config = dict(
    num_hidden_layers=13,
    hidden_size=320,
    num_attention_heads=10,
    num_key_value_heads=10,
    head_dim=32,
    intermediate_size=1280,
    vocab_size=4096,
    hidden_act='gelu',
    norm='layernorm',
    norm_place='pre',
    norm_eps=1e-06,
    positions='learned',
    qk_norm=False,
    attn_scale=0.177,
    bias='none',
    tie_word_embeddings=True,
    parallel_block=False,
    init='uniform',
    init_std_qkv=0.0211,
    init_std_o=0.0,
    init_std_up=0.0211,
    init_std_down=0.0,
    optimizer='adam_atan2',
    learning_rate=0.000772,
    beta1=0.95,
    beta2=0.98,
    weight_decay=0.17,
    lr_head=0.00914,
    max_grad_norm=0.5,
    warmup_steps=302,
    schedule='wsd',
    decay_fraction=0.736,
    decay_shape='linear',
    final_lr_fraction=0.1,
    batch_tokens=65536,
    max_seq_len=1024,
    doc_mask=False,
    train_tokens=486000000,
    max_steps=7416,
    dataset='wikipedia_en',
)
Each number is 128 + 32 x the weight over its row's rms, rounded and kept within 0 to 255. Layers, rows and columns count from 0. Numbers have three digits each. The size before them is the row's rms in percent of the matrix's.

# layer 3 MLP down (transposed), 1280x320, rms 0.0121, rows 906-946, columns 240-319
049:101145131150129177146114131069160137125115111162142105153122194168126119178176152114177147146093164117141102110128184118101136109152119152123114185193077165079088117126120174097167153231130147090178079088153129105132093096175116127101139162
056:147143137101078196110154112086143147121062133086079095129173086120162095130150171092135103131102126113148063100122146118151043170080158164141123089108122136193121131179173110123110115157138076108136111101095092161158175112188073112150109118
057:106148063094091176142148153101110124131159153084055131179172101123145087089164116084162051108066112133148125100183115076060076137146126130065110156104169114112178171128115179162130093158139155090138118069152145178137152079139103105176151139
053:121130078126124148097125133125132102137195147151080094130171134115161164198141146064134068127222121126137063148185092158142101142147118119061099143094180173139125122129137115118141113148159115080134111109130133179143190047145117081145091099
054:084119132130116154160149158140095185165109131119119131105158111173109169145167149144110114101124109147143093123147185129084131177164063084084147202070127112178081171133163091194159109069131092171132132138166121192144142090096137110084117136
051:139095109128109134109086086110061077149125131125142169135120102114140117063090125133138059099100090142123172159073135124134110152141157142116119142175151138152153123056093110114110156100051090134108109118124145128136116077124165114193099173
051:110096156129150105112128172116113127180195086138106184129053140106119098149120121112109113165142110122108176121145096096196116178091155128074098115079099128121170144127100097082104115179176039178116085102140152140151128143112174167134151104
059:105133090089132166154093132100076145146142110158107115104168166160154146130150104103120097104079155116129157145079116098084096045200110082071071217079125087155146156150069194115102133130147116121115115071170139186114171131147164149093182099
053:077145181155122110143136128141185086118074077095102052130120122153136156117127110139098113062131136152090157070065144112147199121119117097120163113152106120171109114100127095153149137133126127140128185115123121140150135147082094116117113134
054:151115101164123136131162112105119126144103159136165137111143124110087106070130080112196098170077100215109118182117088110099147121135122125117107170074219151118123079115139153119156137089150135150111132131142082110132136116114150122123075120
099:112157123151101100085096128140099114142255119105102157109147117141050123177120111159124163058101115104143141153161124115090101153123128102140146255099123079174079148118153087124120185100062078081179148166113156121139128160099137154096175121
055:131094155135107130106126126180151137121118175177080102134123118191167038084167096091141066160164036144110067162159081165114136084175132075146130073091150131162123079146098072115095158147123128087081098129145171087152188137065098112127083089
055:118109128102170116191105154149141098118142176077099110168158078158149146162142135134136096189183130156136179059131141161047142163121122104110139051139121121163127126099185134126145089118165133109106170115120102124176170147150116136144135165
059:111138082077117160130097121047078135140171137127122144145170167108106093121072140170108175094062142115152109107154180094139091187128093120135113142152106099129126196139123217127152104107075146149195133130142114089148128127108150111077157151
056:138108078126110126166127094098066086143128109122167187162185061136093196113080091150173121152113133226141124199119190159092140111096081153174135106126097076103133134119159088108075067110124134124122126146145125167170164101129114129108136185
054:064141167126071093156152164105132131116169114154097171176163125169167098140105153142116140088162095150146098145106153128141099155097143126177145176177118129149174168156135045149110092118157084116097172157141117157094132067135127137121073140
058:159101139154109078178107151143078156157125149114138134130142185131149162096113120094147109102207141150136097125094142081128167085122129110142125093106140104144084115125159106116132144141118085164128143158174166153100130136088173131109117110
052:080116128135162077093119104144110146119133172087111139095167137154107150141142122120166127092100189138101086167130077175099139129153140062020131192147110129161072083146099101160177137076150130150106114100153134149098120159116117175089162148
053:102113169114123151127173096106073159087156207174086141139150110104041100080108118155123187093078139192176143078138128107193090206115130146189132176134100200089176134116103193150084157125120097127140183100109108138146111170121157162137144044
058:100161077124125144116121182135131123123114098164163120130137172116091145078121111157132117189139154143101166123073112129107119078132093142134122131159121042131138135107119101097108118194187140177105140117045095145145117157087142109103153122
051:145158120141129122115143184167075072140132126141123121105138102107118093169120152132126143153081145167117081181141144123177154118071166144115128151114155149080145054101153125092173183150177126131179183146119141152100095112200128139143134176
192:110131136122135123130127125130130123126255120128127126125151144135119131132125130137138124080128125106123129122138128122130134124125137134126102115112096104141124154124126115125126125109142130100138138131114139140097121120186128112125135125
054:115137048196127114140098192104097128122158168153091205152143090084126141138102076157129189099122102154118134133149163102111117148101096097142103169127141169096122189150131153128104145062132154161181186082143099124158121154104162118084139148
055:134116098043156166156114108133123135084069172085112134101159099085156081088095133164093076128083095113154155101097183097106120153116162164091163154106114236153176136120066161113102198100095110132142119174144151144115146097128133118119140133
053:164103106114153156116134061089149139158144107113190102112058123155140170151114109128146160138054124069126076134132148107137166143115143139121094171113162123103105126049099184127066148117064122092148013129113139086143112100127185139138191139
187:106139138129136146141117127136144131128255112117133125113145150135114142132114129143130104068122122117129107121133110134129143129131136126127095103115093095120120125114121120122126122092112133101122130117102129148082106112175141113122120127
204:135122147117139115123117139118127136145255117129137131126129112123140120115111130134135126131131122143118141126117146123137110121149128116143119119145092133120131127121127133137130143140144120145144141115149115133123167131137121118120141124
063:139144146146085109157133183159106174136222118187081136203082103091124118140120121155155090113156105160106160156139144161147148158105161109097109173127109178144160100127083038072124153084159118143138178137138119148122189131124122121107143112
064:054185150182123126131147153121122116082111129140082107122112136110147070118123106073111143098132165085114155164077084104118131161080105089093112110156117141142112106131124100139113142113192127127203199109063083121140118195156093138125159097
210:120127147116124126140127127135129139138255128136119134124125119142154123110117127137125127115135128127129131128134131114130135136131132140137120114105096128135137145122129133142133128126129130132133139126135124143123138128141131130125119123
054:172102121134112092085136127148101123115057181107098111131164082166092144141158090090152104192165182183144089077105113139085120124082134122128155055101187134151070101126148107153088109147078112085088122099085138116128173112138171084135088128
056:104110147030143141141160085114201137091068133064109063192143108139141096185145156131156206174127118140121116122145170160070103096097093145143097117181153138140128111130134144167152128178129188103136127153127115141127108118160104128153143115
060:131126111091082105068094141122119138090255103166149190161101088093165076155115128120162116126042108102105108168162135175108089141169195145099112161114165177117178133128158163072127130131141143128159104124127128143123116107148132181130128121
191:153137116134140126119148129141100142131255145130093145154102149128117123109115131128121118227110117100131134121137138150119133136135110132117147226106183183140164128150161119103137115185115133222155120139134124120197122151012133128124141119
056:135140202124163134102134092151086116056127127137161131156147160096099095125135114103079160130119144184141104150119069135114072073094097140073148087162120074130173170121094103147080138072164182139119178106141087140076155149134141161118141151
054:130127155114120134099143122148117142127113174146091133087097076136102082145187152133137131072118075157126063132153130102148163105156174134138204200099096183090161144181086120162094160098129105183133118137127139165078130154138138135106160088
058:147111128101090182146159094118103081122125188095146138150095137079090099098080093089170133158126094113110178079075135101180097212154138151159130192137202200197158137105118077086158108148104086106123137126176143139099141098134152117146178169
055:120147147158183095133095079094069106133122132125133152133101134192117113114146133121124090082055114154121123174151081127130183155137153163156067149165061112112080059130108000130170182175126066073130089140154149112137077112140092126134126141
053:104118055120171138081110184104129177102168095149115136165167172096155129133119117120144122142128141132132117119136095122090058121107087142104115153105147178114132122145071151098120192129143114173220122083128097120179175149141155069105135107
058:127137157153135186085127149122154139151106137124052078194184127118141170128111078099143111150130154111098113107116121169097130162158125095136177138190177107176125092146088052124150118144156163159139097146101158146116189100094129142094113159
052:111135162168119122171098120138157083155105085117224169112157156129148143164118132130146208107154100119136184187081147121134161104105167167141163138145071123137179181125068077115132071130093091124087071169165128105128156115124135129114115148
# layer 3 MLP up, 1280x320, rms 0.0188, rows 907-946, columns 240-319
086:095114141134104130213110146140122156042128124086189128133114093137112138144080112166160143115122099137157107111126142167103145100124153118127120128157113120114152131132124120159075125127198145112153096140131116137128150137077131159095111141
088:121079153055081060068070079165085144135127174202177109130167113154171158119117176117155121118138116127105163158116153173169157052157174074126136126176108155139114149202090138093139120164089105123095138190115088106155049169136169180123128059
084:084135121114137138167090159155150138128127156162146119169149079086110164145111094157175112117136160139143155081129235144119213149084098126162157124156094195109158106125178157118153152203116175120052214096181108162158096118106112107088116146
087:159100130145117155135104173116141166169129170157101072122139162135092183139176106112158043119130088076141143169167188118157176173108122150106142129083136148157117115134147148133122191180154103117098158103165142106131110116157113125165142177
085:086178134113117132136140168084165074139124187111137144078131148139173123162076156122153119136159159137087100132159042079122153145152107143136108121184110136181111099096132119130095096137149130134176132118142096088124123142136118206127104115
088:123107141074147116102094160113134078109127123093141088076101092171053169152144097107140132129078112102138178123150139137196152123135100087120078128128146059164144194116114086121124103196214153115163201117103096138107133144145138153119175145
081:088131103096101155153120057104196089103125180103154069147167084177148192074140140138154052141169094180142139130150117126156064106135126105105064120084122165161069102108141099168134114151064122139135183114160150068128093149119096168119105051
092:134128174146072079154181131129118131133129073178168142111210112097108136142159176101119154133134034113134080177064129173072166091129183151138094125112128192147159121183150139111094136064080063136108179136092097067135144133133095123147176110
083:188121154140172139115041114139195140151126094097155123155154101072166103097145136132106189123156179096131132137104130182170152120128063142125143126124097088124148123109104112141132134147151114119146120107130190144101162103155162097097093106
149:093163063128121087210146105129136093153134155145135076080112109156126064130103117090147116156119135146168080131095122079144166174095155139066115103133138145068095085162116123107031091114086188140135144157157218110078104128153110090115068120
088:116149093237097146141040120134200098063129141161124125157106152113147121125174166168180096122085110125147148115193116137152071112161149081137160127107111169060117114114099143112096058146095173133108090191093080066140084096172092108110145123
092:108154136102110169128123141078133074094128150161128117072133173131128139105163120143092076127175157118123095094193202141084064163125125109076149134183125164113053162107179125126145071204122118121107123229135096060179089095094111121149131160
092:150106151128143136146200146125129133137126171118056133108108090110212108123121113126095146122176145169103189085125027107153134123099166157098052127181101123118127131173145105118162108110134078122123170143140174185110131182107168134114101114
086:124131150117132151081165130119133137161129143073130136107144145161088063125091145087140156127131152101182127091090145168124117091176108151075115129089144122196131140133104088161150124121150100126115164149133232150111071160121152136121121134
086:112092127121118109123216214087114166123130141126114134123125156176109145105080181122122079113127115128083112181155125125120171170069097135130125125099131148170213103167158106135149150154160176133085075136091134161163116118118089128164169144
091:155110123152106125095083132145154087113129191160095094114152107144068119070152101113131072139141121139162170087134149140164107183141061100145112127064135130093125096091108127152092155098190154128115158120133127191150075083184119151125099147
093:124101152103126118092131128109139128138131190139125139164108053167091119132173039146099111142137099123122170132155015149164108147136105119156138131103159157114153173168170130117125151174115074139118111083103152065161120137162095093126148082
086:111177114090092079125114103161160110152129157120084174116139093126086121083103180111091107119082107135108129126141169105108113138162158119099113127125132095128087116149154100118171132118077097134145084158174149126081202137122128139122074090
086:124151113142128111070100087167127137110127079157130135128124141163230076194138123093142125141138055079111123140104124144130094140171162170074149130093161116109169120207161126171070081093124161129155097120128150068097122122139150193161175143
087:141102118111082132121171100127126101164128149080144157085188171125087179188105074144129092130151178145139192086086146179147114120140126114143131125138128117099107140132122149117159101138172178123145106212155108118122135160106166109101167160
106:120109084104162109171161107107108098131200145157131127074171111136117147070115171130150160222154150098102122156131126162152080135122132147149107146060050108125136106148143190086123090155091135168114150130159105128167177178046120149175178122
079:159129073126087130150161150117104148102132118139143162191138120175170105087112125092099118128198180154091148160202172152162150162064039125089128130092121171182135161108166086073108118134157114122148116123122176136165130100170141121119034095
085:117124087076095132052151145133139119126125138086172150072105127022150217101121120123102129124134108170084174166141176207143112147114192087130112125146129118088076067158156139173068150144136130107131066112145162204129148156137181108124123118
087:127106120108146129149138137113092133169126153184140130134085099099126110173140145123140189125160208131113155048074148112112076090159130159121157129160101109185193097141160082169123135126112113118108135055150171130065138165145185131140088129
107:154176158080168191149150114153185087153166174145131113072118120139103138077110119108131097227206170085140091149131113149127070087077117089117139124132056134103116085113086176152102102120157115122161104157107135120094145095137176200102119064
168:143093117143149154129118112135131137096255109083133153171083116144117113069130145125172144061164144146109172143167140161144101103131137124091147059137053142127140101149104145156150152160166143043123127117116158136096131148130152095114171106
099:148169143127050143069176129127143100113134128233173110120181113122120149138120091100125113119099079066136132219142132148115161183126089144076135130163152091084125131189103135140125133109138107131133109049146109177159161141168118115169153089
097:173138106133143155141105115129105151117129080097203173167102103109171091143100154119125136144091073174097106143129131170121189116121185122086136126243153109062174115100170101208104107121126126165193095154076112071144105100104103124113139088
166:146129097151145158157119137114103167126255095065155199147141113167147128103104088161117161097192125096158111136156113143117120102115094090135165044154073148082127137139141116120119151187199142062122128114156124087140144126109096124163142151
083:097066078141132106077085135099147171084124072115142164129127083146083103143171156151098177137098191087162074093147230151087100095182122134143108137123110118108164120140125104118100181159142109128096104086162070084133079097118142135142072108
082:096108105160102130070118068169138181149126128040154127156134168126125163135115127181133135118190177170140121075116039129085077187112186094141142129137097088138148162173130132182090141121093110117079097178115081156139164120073143112136130111
105:096141149193158108164154145104152112146129144094127062090090113104131130150127076120160068098134115125114128117129127132106127146168117082157172122098107111155123130095145089136159158110137164111134117083064143136147116159119143092093055174
091:134159116107165121141105083152085095138129077132150122135145138086148162107086152143101077114186134108109155177071174101138109071100135105168110041155096106088108142193083194117103083135175145160128124178148097095102174109187146108171135123
092:108101093130064101133221097135146115185128151078126131077124093151111139074070178119141145126093115132148132181173099118112144084130180120125117125156141106116086108198155167064132155122095120124112111116183185130112163134147094147103124095
079:149136143087057093133081115142132126115134116135082113153108176190092136163126142140106114123093091073147180151113154079124080092099174046189131130115167054159201170132143134063081158120079110138064083087147135106119153157179093128115170101
091:134133138139141133143194179116179114116126087190126181121132069078117136135137092131132140126142135183103123135128081114125127134143116139101134120124105163089114089119133121095163120175166140131131131124169142205124034166103117113142132101
085:144138130118118131072145143094193183162131121130156105134152143153096114105173134160146112138144125131131085141073096160162141196112116144170140132081153127091111176117192130084044156168161132154101154106102059129136128058117100124106115084
085:165146111129132083154126127128104109107127174119191114130080144079155042151121135081065120115152166127166138216136126167108141170157122122089096124181113114095053158101167120128068116112189070100131126114177146140091191156144145176144116103
087:115148138148112176174115123181117135113129070090114129134178094195169127153154159145138130124142072155100095150160081094155100147158111143090136120135107170129116133161171120146152149157109118127116128145097127072114093121149101101144082127
082:093184098115142122166193135113117172131128168148150123090155137158122111129058159112103098129077037111150073129074093144159091138142101110119121123152142092125194116143126108143175048135084105134092164085138183161091140114136088152144157178